python train.py --num_hidden_layers=11 --vocab_size=2048 --norm="layernorm" --bias="none" --optimizer="adam_variant" --train_tokens=703700000
Each number is 128 + 24 x the weight over its row's rms, rounded and kept within 0 to 255. Layers, rows and columns count from 0. Numbers have three digits each. The size before them is the row's rms in percent of the matrix's.

# o: layer 2 attention output (transposed), 384x384, rms 0.0945, rows 126-190, columns 48-95
# v: layer 2 attention value, 384x384, rms 0.102, rows 127-190, columns 48-95
# q: layer 2 attention query, 384x384, rms 0.105, rows 128-191, columns 48-95
# k: layer 2 attention key, 384x384, rms 0.105, rows 128-191, columns 48-95
o126 110:119153132090124146100111159162133096109114176117139110129134129105135129130145104157183119110151147104096105140171126103146069076172089120159108
v127 105:084128149088097124158118123140119122164147108127135127129120162130094139136135134086160091096161162116101100112122133142131121107116142124132103
o127 101:098111116120114115142177114129090095153135127152158161145176132124103135152088113118110161111146150125104130168111160119111136104146177151113166
q128 082:144126149097150136160091090127117111119137108109135132120120148127141168163071123086180149170088123110120104126181132140083131157138144124126110
k128 102:132101139125088132133130135155136147166131145179128100183119183128125109131122156129129123109169126170123140112126153142103111138138141105125172
q129 095:157163094117082110142176148125136117115106126117138101125119141173104097140131098108108157142152128129101089109154178131104146138148095130146115
k129 106:082132123119136126107112139144121159125073123164152135171095114098124103146203152121108156101125151118094122086142155103141120156174131157170132
q130 088:093131167161113138122133162141104138125123157110154163153134120156134124079104124124164111131091168083104085107102116128106120167156096082112131
k130 111:144121152102137120140113123094113119099124126107094120124116110153127103114139084116103140134153141151108160137123136122111164132103150107117129
q131 086:128123112139156125119141151136117136115110140154129151143143104109155154138167111146134086125186144176115135122150131111125125124165089112175093
k131 106:161111119125076140131083120159080102134118116185181103126117132089095074139156107149117144138178108110146143185117153121160153125129169098129107
q132 079:113152123146073149155119163115132181104110088140137138078174149108118098144171127124137139132106163097149162130127157138147157154166121129094136
k132 106:120156087173109156118120122128142143120090143082171083116123121098162150139126159134146132085093134099100089121092140109150139167155128153170101
q133 082:174139139128151131130142120111148101145144102151141102146181111110192121132136083142102056081141127173151145130113120100153146121137120130122170
k133 115:142141115068110128128141130076152118164172158072138094097120138142122149146092158119167121147112146124121173121147099173103156120105122147106111
q134 094:136109101099145150152141141101124104131094150126134155095174135096128161164160117137098106118124132134181167111147139153126136131141106130124113
k134 113:119150116124141117134148110108176117154161151097137114127086150157164166144119162108166111131133148105130156155145078168089107174120084162143134
q135 082:162128092134110154125154095113157164127144098121177134123172119064159059179136106120151123141132100128149113076108156126153088114118179116132157
k135 107:120137130076116113127138106146104126102117116139164114145103130108106074179129138138116145146149132109140145109120110144123063117130149145104127
q136 088:093154150132140143115128094124143171118152141089152116114136155159136118123141126125141119145103122126122122128125114152139104152135149151136113
k136 083:164118140199086152138130127130107086142160143120132162133105162129108130107124091152142116121124126137126141142140117122142156087154129137077152
q137 076:112123126147094082110158123107120100124153126156095114155132108122111104121133113101170130155156132123097105147103170112090109140163107086115136
k137 121:113084150116070110122171142151147134183114098188105140183103160116104127151143125123165091146168140163125112088121166111106107151179127117128161
q138 087:131102128120148107109096163138141081110134127105126107087111128125134172094128155143127120103127149171149123134148109111155171103113116134128130
k138 083:118146109122150098115139130110168161121109142123143113093146099105144173146129132120119078119114159143108123107150080137142153142118136125135129
q139 120:127147157102163140151118126130136127119133150082124140075138163139132166141115154138106118099111127128155158155160095126160144141114154130135106
k139 100:172186094157177120138125117082122116131162130051154133067121130177160139137097131148101154115110128094131143137124081144150138104097128161120092
q140 089:122166088158133078136069123161102133147135142131136100119049145139135147108109172158118092083118143132130135161162110158164158113096127141113153
k140 094:140112141152122127107207151117121120118113097148092143166109087079133082123110147101105118159106145117069078121117116104113125104172109094151122
q141 073:169169099112126122125150092141190101153121108118123103070107147148128129135108130115127108129117118103129120120106106106105109146088162154130102
k141 105:126146084102154159145090107118119124106113137096139128095114138156154136116112136119127168089103116103132147134168104183170140115135126145121127
q142 080:119149078130083123108154157136123114105134108179110074173157116112130107099131114097116140154145121130116145127094129145115120130124111132117149
k142 102:118103140108109140124144138133153142151090140161119189128154131111109136128126135131138093130092145159124079074124153123105122138165125133149124
q143 117:136143102108114093138113167109127133121106142102135106089128135144109164124111137151126131112112141186113125118158098077185133117115134133094135
k143 098:153153135182126092129139139145122088088126161120114149140121112118156124120086138139098119122123125128141128132150083141119121061079128139125091
q144 089:159115122156136121104144121081125154145079136154100181160135123102081115181118119101125152130127128083135153138111154122102087121143139096133109
k144 084:131110180184115123122126105141077097151136136181142110147163108134139138129135108189119150119141124115149151138094150129072143120151088137108178
q145 187:127105119143117127100154127134120112126126094171119130180104103111093101129149128092133122156144114120095129127110173101092104124169135133119135
k145 088:108113115115118119117140128178101117109101120159128109117101103127063156118135140104108101149167135134115098112136161133149100138159130134146151
q146 089:111113150118165142144158120117117136106162120146142155107151136135178072115133154092165125130127095114114116152057128155088136111139093110103108
k146 103:083112106163110111163144112100138137144142127111088118105128143143127113100116160137169120107122109132114114101097138051128149155118160129130083
q147 096:113080174153143121121120100114091104108161138118136106097132120159143172060092139169107114127135104163107130104150126145120159097106076152149158
k147 118:123115131121162143128083131111137155106109141078140122082108133146131163117089107123164081125102127165119137148128108132139112141091117118117129
q148 151:099081127136118138109159129134112123141133147163109161168126075109100087171157100108125126145142131116089134113106161102093095156167136130130144
k148 156:121086122127117150124143116158131141118100122182137139145121131116095121130149116110133097142140118135117094080134170114096099166161130127136142
q149 130:102124127120148129123130156156089112133140104154131121182161082116103109104129120129143103119126132135138135109108159131109156129167109137106128
k149 084:115151113062094144125107121123166118097113117105186099089122118141124130121077135122125095147094118208123132107170117132172135126130172129151093
q150 102:081122118166116112113117116167114103114101138165166113166092129110099146091115145113082132113106151102088132115142185109143159131158095138121158
k150 092:122121114129120159106109102178122127112113136076064114102122137133133137100114130115139130126124142140129112119148120138151129138146160151154084
q151 095:108129105121173125116092137140120147099129137112148120115138131141146145119076122142104135150119125140118138136110115147151141127090103125134123
k151 105:090124178108112155136153085129107148103143113117156165149153131120146092135151151136114158128155157107136104151110108126141132114151141146115137
q152 105:102153148105184137104117106126122143169151158122137157124102149136107134118109125152140117117133126108131144139167123086155134152143159117131108
k152 110:138145125128103154132136118147098147114150119077103129120127137103161127127067107119120102137127158123116110130155093158125146148095144114132128
q153 099:166096117166114159067109109139158142129074127148115116115108114120133147142146108114104094065152140148114136120129164095106115151128122142159182
k153 099:148114140108118163095120077132161129128124124080142078091095145170110112164114127133139132111097104124134179148170116169165152143107103147128132
q154 100:120104092138088126128114153155138092124162112146117124138112140124146123065145125133111104159134122121105113105152147107111131095131128098140091
k154 103:148094113085118136154127168158146065093146148115142149132125097160099105122106135131148146114120099122132069124161156092091115102119199114134105
q155 088:085097153133130107133139114090133109080126104127089152113148150152134129132093101165154096123106157121144125124147109103188123071146137075132118
k155 104:092141139148145095127153156142161121125119122127143122097110087118178155119123164132109113160106093126144126150163114119145151095131135144130089
q156 093:097119090100139132074119157135189161137147124095155107116163160202145164105123137087128164157129117119137121098125104163099159129070096088173122
k156 107:095104154151109109151117154152121105156141122165128105140100134121114125166146153165085112161126135107123161190102116115099148126120100108112122
q157 079:127133138124157113139116127144122150124103127091116111128145115132115131147159093151124106124103138127173128142140138166127126155149115133142095
k157 088:127128112115130179107070138132093136184080154112140179125164179127115101136145120103142136094177118141121131135140149138123121077099116123112124
q158 094:144153135085126123131114141133121104098136106114119097114113150182113168119146145106130103102104133161137115144132117165121169139105116127141138
k158 088:137135147156128117159132134176101112134103135142092128178096130100144091144119153151109114151129081108096131145113109139129123083132096139124099
q159 090:158150109128140115155139122116121161147108114120136144128088149118161116125130127150121121121089099116140119135147142136163134154124104119080129
k159 102:076116122159093128131127120130148133095150121113084125184106148100127126118100108100100113146160139132155072142110152127117148089119123126145154
q160 086:141152131173161119124153102128104108119104087152184094171139108082094127114138113146096113124118125143140118116158186157109101133159073104101148
k160 111:103122138108070095167154061126087135104130120144104137170127150125134109097135147130116141169153152101145107114091129099111138118151159156103192
q161 118:123116110117151134133160140115129106128078141155055157138112104131110088095115132141092118130156126057086150146137174102115111127141121159144152
k161 084:113154167097137138081105134109143149161116126105126152098125147141114136118064117098118112178127113167129148104184124157096122114133185112124106
q162 085:110094129159094155138125097102155075132130157135109109094141150141120134202105130078124162163173119123116093129152120123105122140125127115179118
k162 104:114097156066128147145144177133161140148154157136139136099112127140118087142156127144116102159184129167179105124129164149133133172152171139135120
q163 106:128145124149125137148111137097104143133092122092116098118146101108082123095163132171104111141122106173127138142132118109140147089146137162070094
k163 093:146144113162091145088109158148111144148190086089156138126148108117119117074116082127169158148130094107100119122154112157148112147092178175108154
q164 084:110097147098108115112147154119149087125135129118122120148121119133129120129098157104122087185148129106117137181141119140087119115075113132149086
k164 114:153149153180131111101118093160139174150143122082092140123162113112129139122113131127160173099148120100116134134098139134102136133131138161136113
q165 158:145150123132133145129166151115117108130111094159105127198143085099134085131139098117121136165168113092145110117107146119075103096129138076118126
k165 083:114125119137171109106127110134153152156126136114163118099114075118109146135140147138172136145180096135149128096131159104146119135132143139105121
q166 099:128096124160131103128184110142126105128119159154075119152106114085129079114146126127135100161135114118115148138112168111113143140135115166115095
k166 098:153114132091146163087124158136130135113115159104151112074122146163107115089137130152143143126092111194127113108138138159115125148135118120125146
q167 102:122123114139125110125131137112099155139150120142102162136145106096169080096136163107077137088078148141129124140129189089115079106117103099120104
k167 097:150127141080132134179138132120121125123132129154123136127124120119087129138114149115140140147125124124126149133075125139147134168086135114109137
q168 108:138098150119122103114100125143119144144138140116152154112143168126117186108090124120107107117125150126141148100170132113147116131114115118118092
k168 084:120140147132141135153149119118084170126090119128156112122119129142148114121141125106122102095140154129090133152111105161185140165126107138147173
q169 091:133101128184184119084123141111074154142128164130112070153134142124116095140170110111119176163103144112179140138119166137140105120135137156162151
k169 100:124114115167150097111122180086163063167094163130148104132126128096126113129112102183133140114119101139122173101146132100091119129130139130110121
q170 100:121105123114101163174101130123157131100154118133112152111128153111095119156109117126174137131130063142138077130129090152088089134121151097154097
k170 102:137155115073099133136127143098147150156126069142144113130161158144120133153146055129139141128153154160107160141127116114147132131102164100095114
q171 096:139064108144097106110123082128161110100144138114150118123121132155143112165128145121137128094147101140148089125146155147158103118126151134128154
k171 091:161086109116092159147154123118113172088148146091161118131167143147177124127106132107108112094076126121094133167133141142134113147116127139125110
q172 090:118090096128153131144129110110126089160136142139111159116132075122133095142149133133150132126138116112132170156119131107123141133120169108165120
k172 100:127126110122074126114114080110121176104100109140147096128144102130156071115090126109147137149149112143113101091131110118158126160116193129138096
q173 091:117165076119148115128138136127127135146104149134098108150161116155105109119193186122108121120128102124158156136147138139151133133162118106146118
k173 101:107100127130099153132127123141109080147098104136117129165138145120123086123131116098109151130108162121154121177136162129121103160132120091157158
q174 126:109117136096132117141098116099120129114140156102145133103157147159151175119106157114130124082146160166165112163147110143171142140115103153138126
k174 080:148107160169103112113152133120142132166123121137064149166136144100152144144132091121130121113189147115076139148063101121052163119111130121132133
q175 088:115128103133158139130136125131135118128151164138128131088112164152110129164131110126133162128153150112117123138113119153108139122120115152136127
k175 105:140141131118149132103150135104172144084167109089121117140122136134151106122099121111168124120130144138101165148122102151109160129126095139157156
q176 095:157084104132112090105112090101139171160120113105120161112109107126133160111091141140131132087191127162141100131135130119121118132121138158122136
k176 097:154125112141125127148068143124052113125114125128125134127158119138153151145111120134093153123118103134089131080140142143138093118068125111093123
q177 103:142136163113164193145149150141134115131160123111128121099126171163173116098092114099153088187109121098171127181129100152111140118109150142129108
k177 083:157133124123143164113141190162135109168130085138141140186136102124129086147179125134167108166176108064170125084139130130130134122126131124118140
q178 084:154131107122127120111106149120130128104138113106114075139115129154141151100106123143077162133141119138133106118204147126118164081132106149112084
k178 104:122140148141156175122115144079185064125159135098079105163079125112135131149137100187138172180132170151133162155105141140090140100155102121149129
q179 093:104090134121182104119127096117157118122148160107116127119107151140165176117095132134175093161122100154072132145105144164137144131123131151130094
k179 098:132132084149145142118126147182113119153173147112106094099105136111141155116124160171087118168125096120121132114133138128115103090145096131144117
q180 098:127113151175154090121145144113096088111117158144153130126197138067100139122162103096138141161128168110145114108129172121143089139180117078132113
k180 090:139093094121137153091103138112146120129097127125111128112135144169113126125147130089144108145161120128143101136135152147180129134120138105151149
q181 102:171146141124127118109093171187105119122163140123188101099147176115137172121086103126118133112138114135152097119133141129122151172160149182158097
k181 096:129132136128152159115137125169129097116176134087130141107162121112133149151114134053128128162115153103110137141119114177154103104125147138116099
q182 095:138115120072132134164117165090113087083182119112133123139136131100159127121161139133117131111114094156150115168123129174127115143116107113104132
k182 090:159111114103148130176090129085069097133120155153107153157150153154138131172153165165133142149141115144099172141090137122119136105142119104160100
q183 087:140066120148132122121153140136130101136120136152127136125058169092116123157099100127135121136185132136160139162127144154114112095169141140125134
k183 101:120100086109123149106155117141142103120114153147114113113150143087132175116127139149159126137131112168132112119149109124124134117115131109146132
q184 090:199084120147142152091131151132148134151093099120132094121135135115100122118102077147155160126118107143100110108150095124118085152127166105089123
k184 096:135127129092155126158171125157145122114115118162157129155125129121128096125155167117109124119145111127163085126121111136126092195068119180161127
q185 097:124153095149130158122143137175099146153107126118167124159124121142113185119096138118092111125140117154203108134133139146123155127112130151122112
k185 107:116123088144149072149131090130111083108144124188077151136144097143148115092158177169140123151166093112186108108161164130157094084151156142109132
q186 101:101143120152126137117151110137126138160117113151139167147101142103123082135146110157101156126122130102096146112111148102110115186189151126108153
k186 092:106127135074143143185117136127118157110137104143127102100148130089102170134139135112066135091122166153107135131160114127187142174127115124115141
q187 097:167141112135083129124144082146108116050115123119148084109164157155127107114105122163126103130136110108132095080151094100168131135122096095137108
k187 101:076175121093104179133102179099111164159143092130155127135150146111117115105171150149118198099056071146115103126083151108172118094131095117122099
q188 093:132129138169128118080117169127170117117140173103157151107161146139131155130112116127083184132102112179077082105170158129105115134110088181144106
k188 104:143139131129095142136123095132161128106157116103135112127087111147174165158123109106138136129095130122090147140088096165170154113129103139144154
q189 093:084121092125188099128099124119132120180161136103146162128098136109107147147116135107116136117179099162121153159124135165133164148142158141103122
k189 092:114120142117160129135138122094116118138151141151086117142131091131150109121140088122078153140144148127147120144162136120129124154113127120160143
q190 095:126152105102124147095159106100145127176107118183114127112087152142136165136109100109164141170124100155106100123134132142154167129101102093170096
k190 096:142119062149087126132146122127124138141165165154106134152150134110154165152085119145054127140137136116083113121124129139133184099073078149124109
q191 098:099187128085128094142150138135145158115160122089142123114133135167132176117079150119137126123090133162149065134143083142136133111126097181141109
k191 097:158146063189141110111092150161121142148138143106095157125074125107163141126114130109170110123135112135118123105114103132106118125114148152151114
v128 096:129133124059115110161143169174148187117144110113103152100119114113148109149122116151149149140114116097092140136148125145161109164155123150152161
o128 097:122140181118079179144157137158134109106125138125154165110135126112131148163102112139142132087148136104126130123081068100094155140157132117125118
v129 098:154120086154153103160122113175127142109175092140079124110135092124135144133120156143154117111155104114142143113091104153111145115146147115124128
o129 093:089113162102130143151122110152114147119144070138147129145091134159129129150151114105134107118129176105124173090113051135132129134086123099137144
v130 103:102068168163104156141112131094131136130143123149148091140159139148105147084139109157151120129145164115112164103091145139088112159105160112154149
o130 098:174124138166073105090098164169131139120117125121118104112138133098171120122151114145117138110105175148137112169119159102131125129149158123190130
v131 092:098108149111139162096144136145115163131125091096130152131108148132106162099124161130168133162130101128135121148133124162105135128115146134155133
o131 094:179113109130149124146104110108090132098163107129150112126152119119137142108101137159110138107151110095111139105132110146112139133125138147162112
v132 088:111121178117129138135179145152153108152136084111118184121136080066118151158099144140118168141118126123141121094135124172133155124138145135117120
o132 090:142111122176135161125115165123108174120135134100148085132123105126125134171125115111156131143133152097163137128108167092067164141196144169140127
v133 118:139122116114140111167144161161125137071148106138132160122170130154132155158156141092088097091130110120103128100156138130196096114121115144125152
o133 086:142122117131108122137136149160130116166134096127144095120157165113121148120090096113127150141148147104105096066153101164108100142116120120125128
v134 094:170114075108148146148149066108158150120106092119103165097127093143105144101139123067085135159081088097169129118096137130121135109130129088127113
o134 102:142125159134073117122134111109161141098140160127094102122124148111124170155081103105122133136130105116110120102114115172108151123118125113161101
v135 097:136114162142140150132139123143124164103115183132100091119102181131104114120142134130089107145146108155117082098139158134134120107138131161148141
o135 094:116158113124116171164151136080168106131154126141119112134130123159137124125154185116082139141185063157153106159118105109116107149095127120129113
v136 107:117123118101138134132134161148149152119114119143156153145134097100124162119127102074145098111091116151142144137161070144134120100132106110166096
o136 094:149140117129115191135128140153153141172131155176065128137122123135109125120121122134149122126141149133108162185102096120087099143096133151129141
v137 100:141130106153118121130101132153108130142159150126166129098177137103108147077130134123124102155090112139102133085157145120137128144143177077104087
o137 092:162154127067110137090143136114126097064116108095145144111116162157117102124161119130118132107137085153081088106114115104147058147153147113136157
v138 104:134158144164144137115116145120141100141148133127092143115146136136133131117121161093114129148085116140140130154102125099172078119136182090121142
o138 099:144153093174111111117125126104123104143112153169125109116114174108122104125178171159138127187144108131141111159106135127116100114101155111078129
v139 100:157155102093119142099103143108128153132109147148107055145121144139109123159144074141105122100131130136111128144164119152130144127154116171084125
o139 091:145114121171113121097147154139166110100108141103154115099109109126153146163112153123132121142099126144145106126155162138109130131105109120121133
v140 099:132101132064167149144147157123135135161117119122120150108096147114117154156142143095070119112172145145126110113151165131076129136123095166126147
o140 096:123117151115175093115096123108154155150153138126105115127099158102141117147133134106093116148151135190156146127138140132115135146121155122118147
v141 108:106157080101154118134112117105127122108176111112115138143123095149118132144136132136111121112099060107130109149121137152102153139109132166140101
o141 094:125119119124134168134161145114144095152126115113078135127153125139126116130118141142114150134165100091114137116095139147111131156138119130125101
v142 123:152143134146122148095137128137132130163162135121138160115130160098150144104096162147145156145129102099107143211127114156135131116119091103077131
o142 076:124165126138170091123136145128105142198117141140085135190162094095114127103145132111135131158114112120116136123135161116121120156155110093089118
v143 093:106111084098125151129164156136166105144165144157128140120147139103118125143085184178100175131172096095104142158120145161098112132133156130118093
o143 102:116113138108124185174172139175145144111142135147172099137144097123075184159091129124152108115122131129158141110060107112117143121129141142117064
v144 096:143149118102136119113159119130096093127089113122137057142103136131129143113141139131095163133157124132152092082131107104104118156151110160158136
o144 094:130117141143155094126117158173085151137109086110128144114128113092147143124071136135141145125145169122156185111134125110160140092141131109137143
v145 126:162172108117134156102158114068172113137185113110146097112129135111149128144129123132105131127083073121157090150120105150114136123104154140082127
o145 081:156184109086177142127132142126083132087127112106145110107161162080142127135110092121138095114135149171136094149078066118136109152136147140092124
v146 101:179107135081126142158136194102113111137114114105186168170155121107157116108104145118181143117148118136127132100146124112107129123133139138153112
o146 091:151073112119099139129128145124131130183142185138136145113127146114148127151086139123126126102091183083144143146119157093132128148137140141175133
v147 098:109148136148137120169072101133139119126121109143130115131114160128132144135136204109148106119147105095120157151151104114162161115118151142146126
o147 089:088112171120177124128138092103128184140118145146111182104104117135185098131117154131154094124112099138115149170117154139156157094106090138138122
v148 105:122123141117112167212097162120158152081117128120134123125122147088148163124070122133140134159106061160140080149141124137148127140108134217132130
o148 089:155120124094172111114098101105130131161145162142131091104092135108174153130114117125118142115123120121093172147122103152149162152112112142096102
v149 090:125160162151121082138094070129133141110126130117118149128114159136132138067079114126155137173152142130112094152082126120171157104121104126109101
o149 097:084106138135119144133156117117167139153095160107122131143112136178163142106145133155163110133156117091151145146072190162120079102098105151098094
v150 106:112108156137132071094109128125119152153141124137126148124163123164104092141107120133086146152120142124072177131122123113126084137124138129125126
o150 101:100145156131158090111110128115112112119115112163108097131123140093117134139171110119089109101114114087096141094130177108151144149134106129167140
v151 105:132081135110085144163109109122176170119106069128086120140111096152133130135124146118111104130086111120132125101156150120159121117105173106182136
o151 079:124112128135153113114108097104121130132103108096143131104123154156195167102112153149164112167130071161111166159123141147124159107098123130099084
v152 098:147117155160107093188175128100118119150106123139089098120145147111143130146134110103164170159120115101103144096146134122143146105125196125105181
o152 095:130119133133105114159119126147135104148140120125168092127088150097057153121107132097111161117170125134126142138147069095093123098118164129138120
v153 091:154149136109153132083104137110114149116175115124137148153145104141150123118121126148083147106107124156156134127122134125117122139127126076116147
o153 099:182140143188134107121139115142148161126156131100081104135138130144135109167128139140114135125078186158128076091101145122120157118130112133105168
v154 103:132127144102136122105098115084094102184115137117117150125160119134054136137103121145151103129091171117100141136131104137114096119155109127165099
o154 081:181128096150065130143125142191133121135097129147142080124120113139108130103098103128156156127134182092152137095153133114110121172110127139139182
v155 113:138131107107113105148139144134129172107130121153115137133140097122111119107129103094119098139090137123076123125155130121123134133154107084111137
o155 088:111187113129123158123114114140136093103160102141120149120131147112096147097138109176112160159135041109126157120137132113133105092182122117136119
v156 119:166142140112155095135163116123166106102128103131108118166099144136126118084115176135165159164129131111100092104158111109165139114103144108144158
o156 087:125112137148073148118174082131170092152116183121102151102102094115133119167135209118149129110136147123130118155124170113150119143102121129181144
v157 107:163131097115164086119136204157136136125145113094136139123130116118118110096135185129139159140107077120129121088154139119126138100144140115142139
o157 097:165137091138130082154087095122160135132099134077127128107114142130111091113160138117110113118120151102130092091130128108166133166137111081132154
v158 099:141136090133108123085146135097130114124140099107104129132137149157174172135095138145134133104121097117148127125098183136112123144109106128088116
o158 089:149118126111121103117140171121093120100152135116114133083148130094108131149081130137116109135135138134123102120093179171114105127137141165130130
v159 100:111150155151140159109132098132119112155078147119114180131158123131104143095103072150168142126135202156077143135128120127174097116116158086059145
o159 092:163159099154127161130116110158156122089136128124126124118136116146110122116131149178140144116146131150084094130104088083103104122120110121041123
v160 096:117150134080093139169140112088125118135139107136152126148130154126144123143118137129112126141108141112113100146107120114156120148086059119116111
o160 098:149094144171173087119104104126119081121129142093081114117105125120102147085146167144093124112114137112146143128158165132124112095114149191149159
v161 106:116147114162156082066128184186124112160134137107124185146123124128098130071114172152104136085118137144173117151157117117108124134155101148179111
o161 095:159092131162110100146118061124181096124116153104114138126120090085122135137105157124123156105169081091117099151115140112103131112123123124166109
v162 097:056131151101122139140133082122130051099117109126120122135121158141115140113151126126111158111100163130168122129112142101133154143099136092158123
o162 089:172139094146092120174132125135151144130102152103143094141103141135114141138131118125186078124106137120150106139093145126170088137141077109120147
v163 102:153111142158111135116175094149112149119150179151151155127141131136137181106139124132114123111133144077144124085152105135153081112117160120148133
o163 096:119137135138174161154158155155122129150153115109147154127137133133126169111128142118127118133131102086176144109125133150102144150132161139145131
v164 109:167120154109141147119142125142208146123153114136101126106145102096097139122133132148097073142107101142097087119134129140162119097099157136141143
o164 098:101190141157171121135136150136096143130094107157158163158111143096123122126143131119155131173102135083129137142141089139144128121130099136128103
v165 103:108079126101150112138165148147114144123121138108079136096102113122129127113138123122170116051155148116169124090146148145116152145132160138108167
o165 090:156075111146112130126117131121073139110091103083146093124146151102147116093154145150102159112089206152155129121127159120093108146151139138108134
v166 106:108143108156112124187129115103153099142114083125132133125122124116132151137144121128109133122134131155115174092160131139107112128111161114112152
o166 095:156168113094104123121097151130130134122161137098114108113111127089118127109111100133142072129113106101096110130137136124149121153132142161168168
v167 096:156137118127136177141114114145128113124143090165120143116133110121163084155104134161134144145125169114144115100138184106138145163138116133128108
o167 093:067112142159107150126118121137119148101113125128145126111123145114183114160138122137120124098138144156100069114159153101112141152128085143098105
v168 099:157120155168174136143165146143109128090137090104107098134101087142136142129133195107127106149131087116128131098123101105094153140099144157170155
o168 095:154086150144174088121160125150118134151174128121148157129146130118126159165116120118133141152138139103120161138124156135074131127086133147149112
v169 099:132120106169127110094144115149127155135141135161089156109125129157136137046121116108182143155137141085107145143176145160142141104118142087107122
o169 098:120149127099141103152149116100119165172136122129123146168109123155116133083131131127123148166173098164145121121152175140105081076144118120138121
v170 101:091121138140117113100131141173159133086135140144117113151098148134151108097138122116108124136096107094133095114136122111182136147130167128139158
o170 098:176143087113082186134111111135120109095115134134137163122125141114128100118136112125170121053116132099073088129153091082111105138159170139145153
v171 097:117140171132138104136135113146113135160116124142132147154078100106101129122124110121172108126137163139141101152112124114190156136132098109110163
o171 100:176159120097162153143135142166140137066136059111123130122124115085103122099104100131113114118119125102105137120138121110146102139139120145123126
v172 097:196105143142131105140144133136136185136120133121110097132178085140101096100120150126095147136129136139136112079122133118096128108125075135141103
o172 093:154102147107058140152130129150142130085088151114136123103084125135120101078122104134139083103107160113133132110127142099169076123149141151154176
v173 102:124150176114116143110136120165111114090151102101160171143097108123147113142124129076109124126134170090133106134165106126117152127147091173135136
o173 078:111104155118110142132124078104070161097108098141120164111119141122166109119130146148163106119088144127139156169104103153145141132122127152130135
v174 094:125119106144142108099088178076147118076132128176106139150082087142131163144145119126141106129113136107147149111125133099083136138143132142144151
o174 092:104079140140097133139104107102161129152141147114116110144148105214152160155121118152124131145141130197137132137149151141128126090090119123104142
v175 104:115152116092133134152127087056132121169108106167100101134148153114135118117110092184071167132117114116166135147132143118131140143117156168115138
o175 098:103125141150187111148109101123106144135118123187097117134120092141168083095152141154160141127130127141165121136131129113146168103130095124103119
v176 099:139110098131130213100116149133137122123125151119122115115104092087131149125098152154061100145091109106146131098110148121137122133109168122134139
o176 101:120161111146155126136138108099162150097125129147122120109106101103146120099167152157128131136130118141129133122107115120135134131140153160110144
v177 097:127095150112096118086131120121132143130094108136140123119122127121147120102072193126137173129102107124092084085154127143111095128108134106134140
o177 099:146118090138115089112099115112167089123097143110116116114098095087133107071109192113134145135155107110121106161159121103150114165125140151169135
v178 116:153128159120128145106124138173170130123121123154140170124117131102160092111177168101123117146144143118101136123137132123136153124116121129134175
o178 096:101172112122147167136131133094120160072122105127130129136118139137121107137103142140098088144172094153150086167137115105118106105140151121119137
v179 107:129177105153124154072151123111148092131135131117107116103143154123149110100108172163112179125104109124144125136160084130110145109110180111077106
o179 086:105093107083125180141101131110108130109144103132096102164122067126116137074141147154130127119131109162153128154107136160140156149127147190079122
v180 099:108145098138146128158079141102120138156108144121124138148130121178131120173120142091124119089169134161148108179106113146145123147163118160134131
o180 089:120123153142134156103109123124158135131119139195139132128104089096166137121111131138131165095119141156079110131141122135105132117135122156121125
v181 104:093147154161190106122131084151134125118100121151159115137101111138117127094135107097106144169125165115087120131130124116135159136138116161133121
o181 085:165100141130082109138149149127079127119094093107111139097080118146162118076120104147148130100131167126131117114164125137131120126162124103162159
v182 090:150125140115133133127132137150153157154158117123097117103116128125155177148116089081094108135111147120124137138095142126068116132161152128127149
o182 089:121173131121180130127170136140111132116130116144105141152122087125111106112151096111085107127083132152152187114088150118110134152132134160121118
v183 101:117116118093096089184158198110131160139139152132132114112136155149097163124117124115141128121092111144118119163119121140145113133108193127109177
o183 085:114119124152090122140129094127160087126135130105165097144118128152115155172174159118164188138108111128127079111145113156113118106131121121141123
v184 095:117139176125094082132143187120127123089123150131126150124097116135102113160132125122153128104156081130134117147119107125136154123126156137102116
o184 090:107142141101126119143103145119111134120138099125140131117100119145140123129139088130118082119094162159179138112161149122157159097144162107159164
v185 095:085098122097121115097131144093190153092132130137133130126104126143156107104138121131153132113133101128120165135111127174135070136118179110103153
o185 099:141132163161129140123150140114169159144098094124083092172127113103147144069131120130125199137157148124157128146140130117086125097145146113150103
v186 100:138118120075092138108149187141157155125090138134179168112169087146147122136144130142151098125113109143122104112130175119149130112131124165152135
o186 099:103093140097150059126100111144125154121104144132148121144128144116118124156125115132118149115126154119090071078182147122118118154158110147140136
v187 093:089131120138120103112111102137140086085132111121173080114096090120113138154161145089100136149139135130144145164122140140098160138133092119107149
o187 096:087171156112122140126135132148079127112141118143143152162102139108124096143137127147157153133122110133124159164125106136158132153113143142129136
v188 095:132144135123062149104146133103114128139162166119148133143114162138155133131128109160071108116090070149131121112094088118161134114136153165168081
o188 097:096167119116120145162095118145158099104144125107129134122154116168099115142169117121149124149146081104138094110094063111141102153111112104102120
v189 104:115112118158113143132110132108155121189087157145130095128123150090111104134131136161136142148151184118150152114161130140152144157123151077137172
o189 090:114120148101087107123134134119165143135129110089148106129098140130112121105175142110139109110111149078113121124148153150157107128127148113147153
v190 089:101144098084133102087170160105112127144118109143128142122149078124153123126157121132128111110154127125145163103133127105099118100172089108122100
o190 089:140142137169120121134101120149145111142094153135148171137123180169129095098091122103131109135148125172137112142157136156148130122142110123132115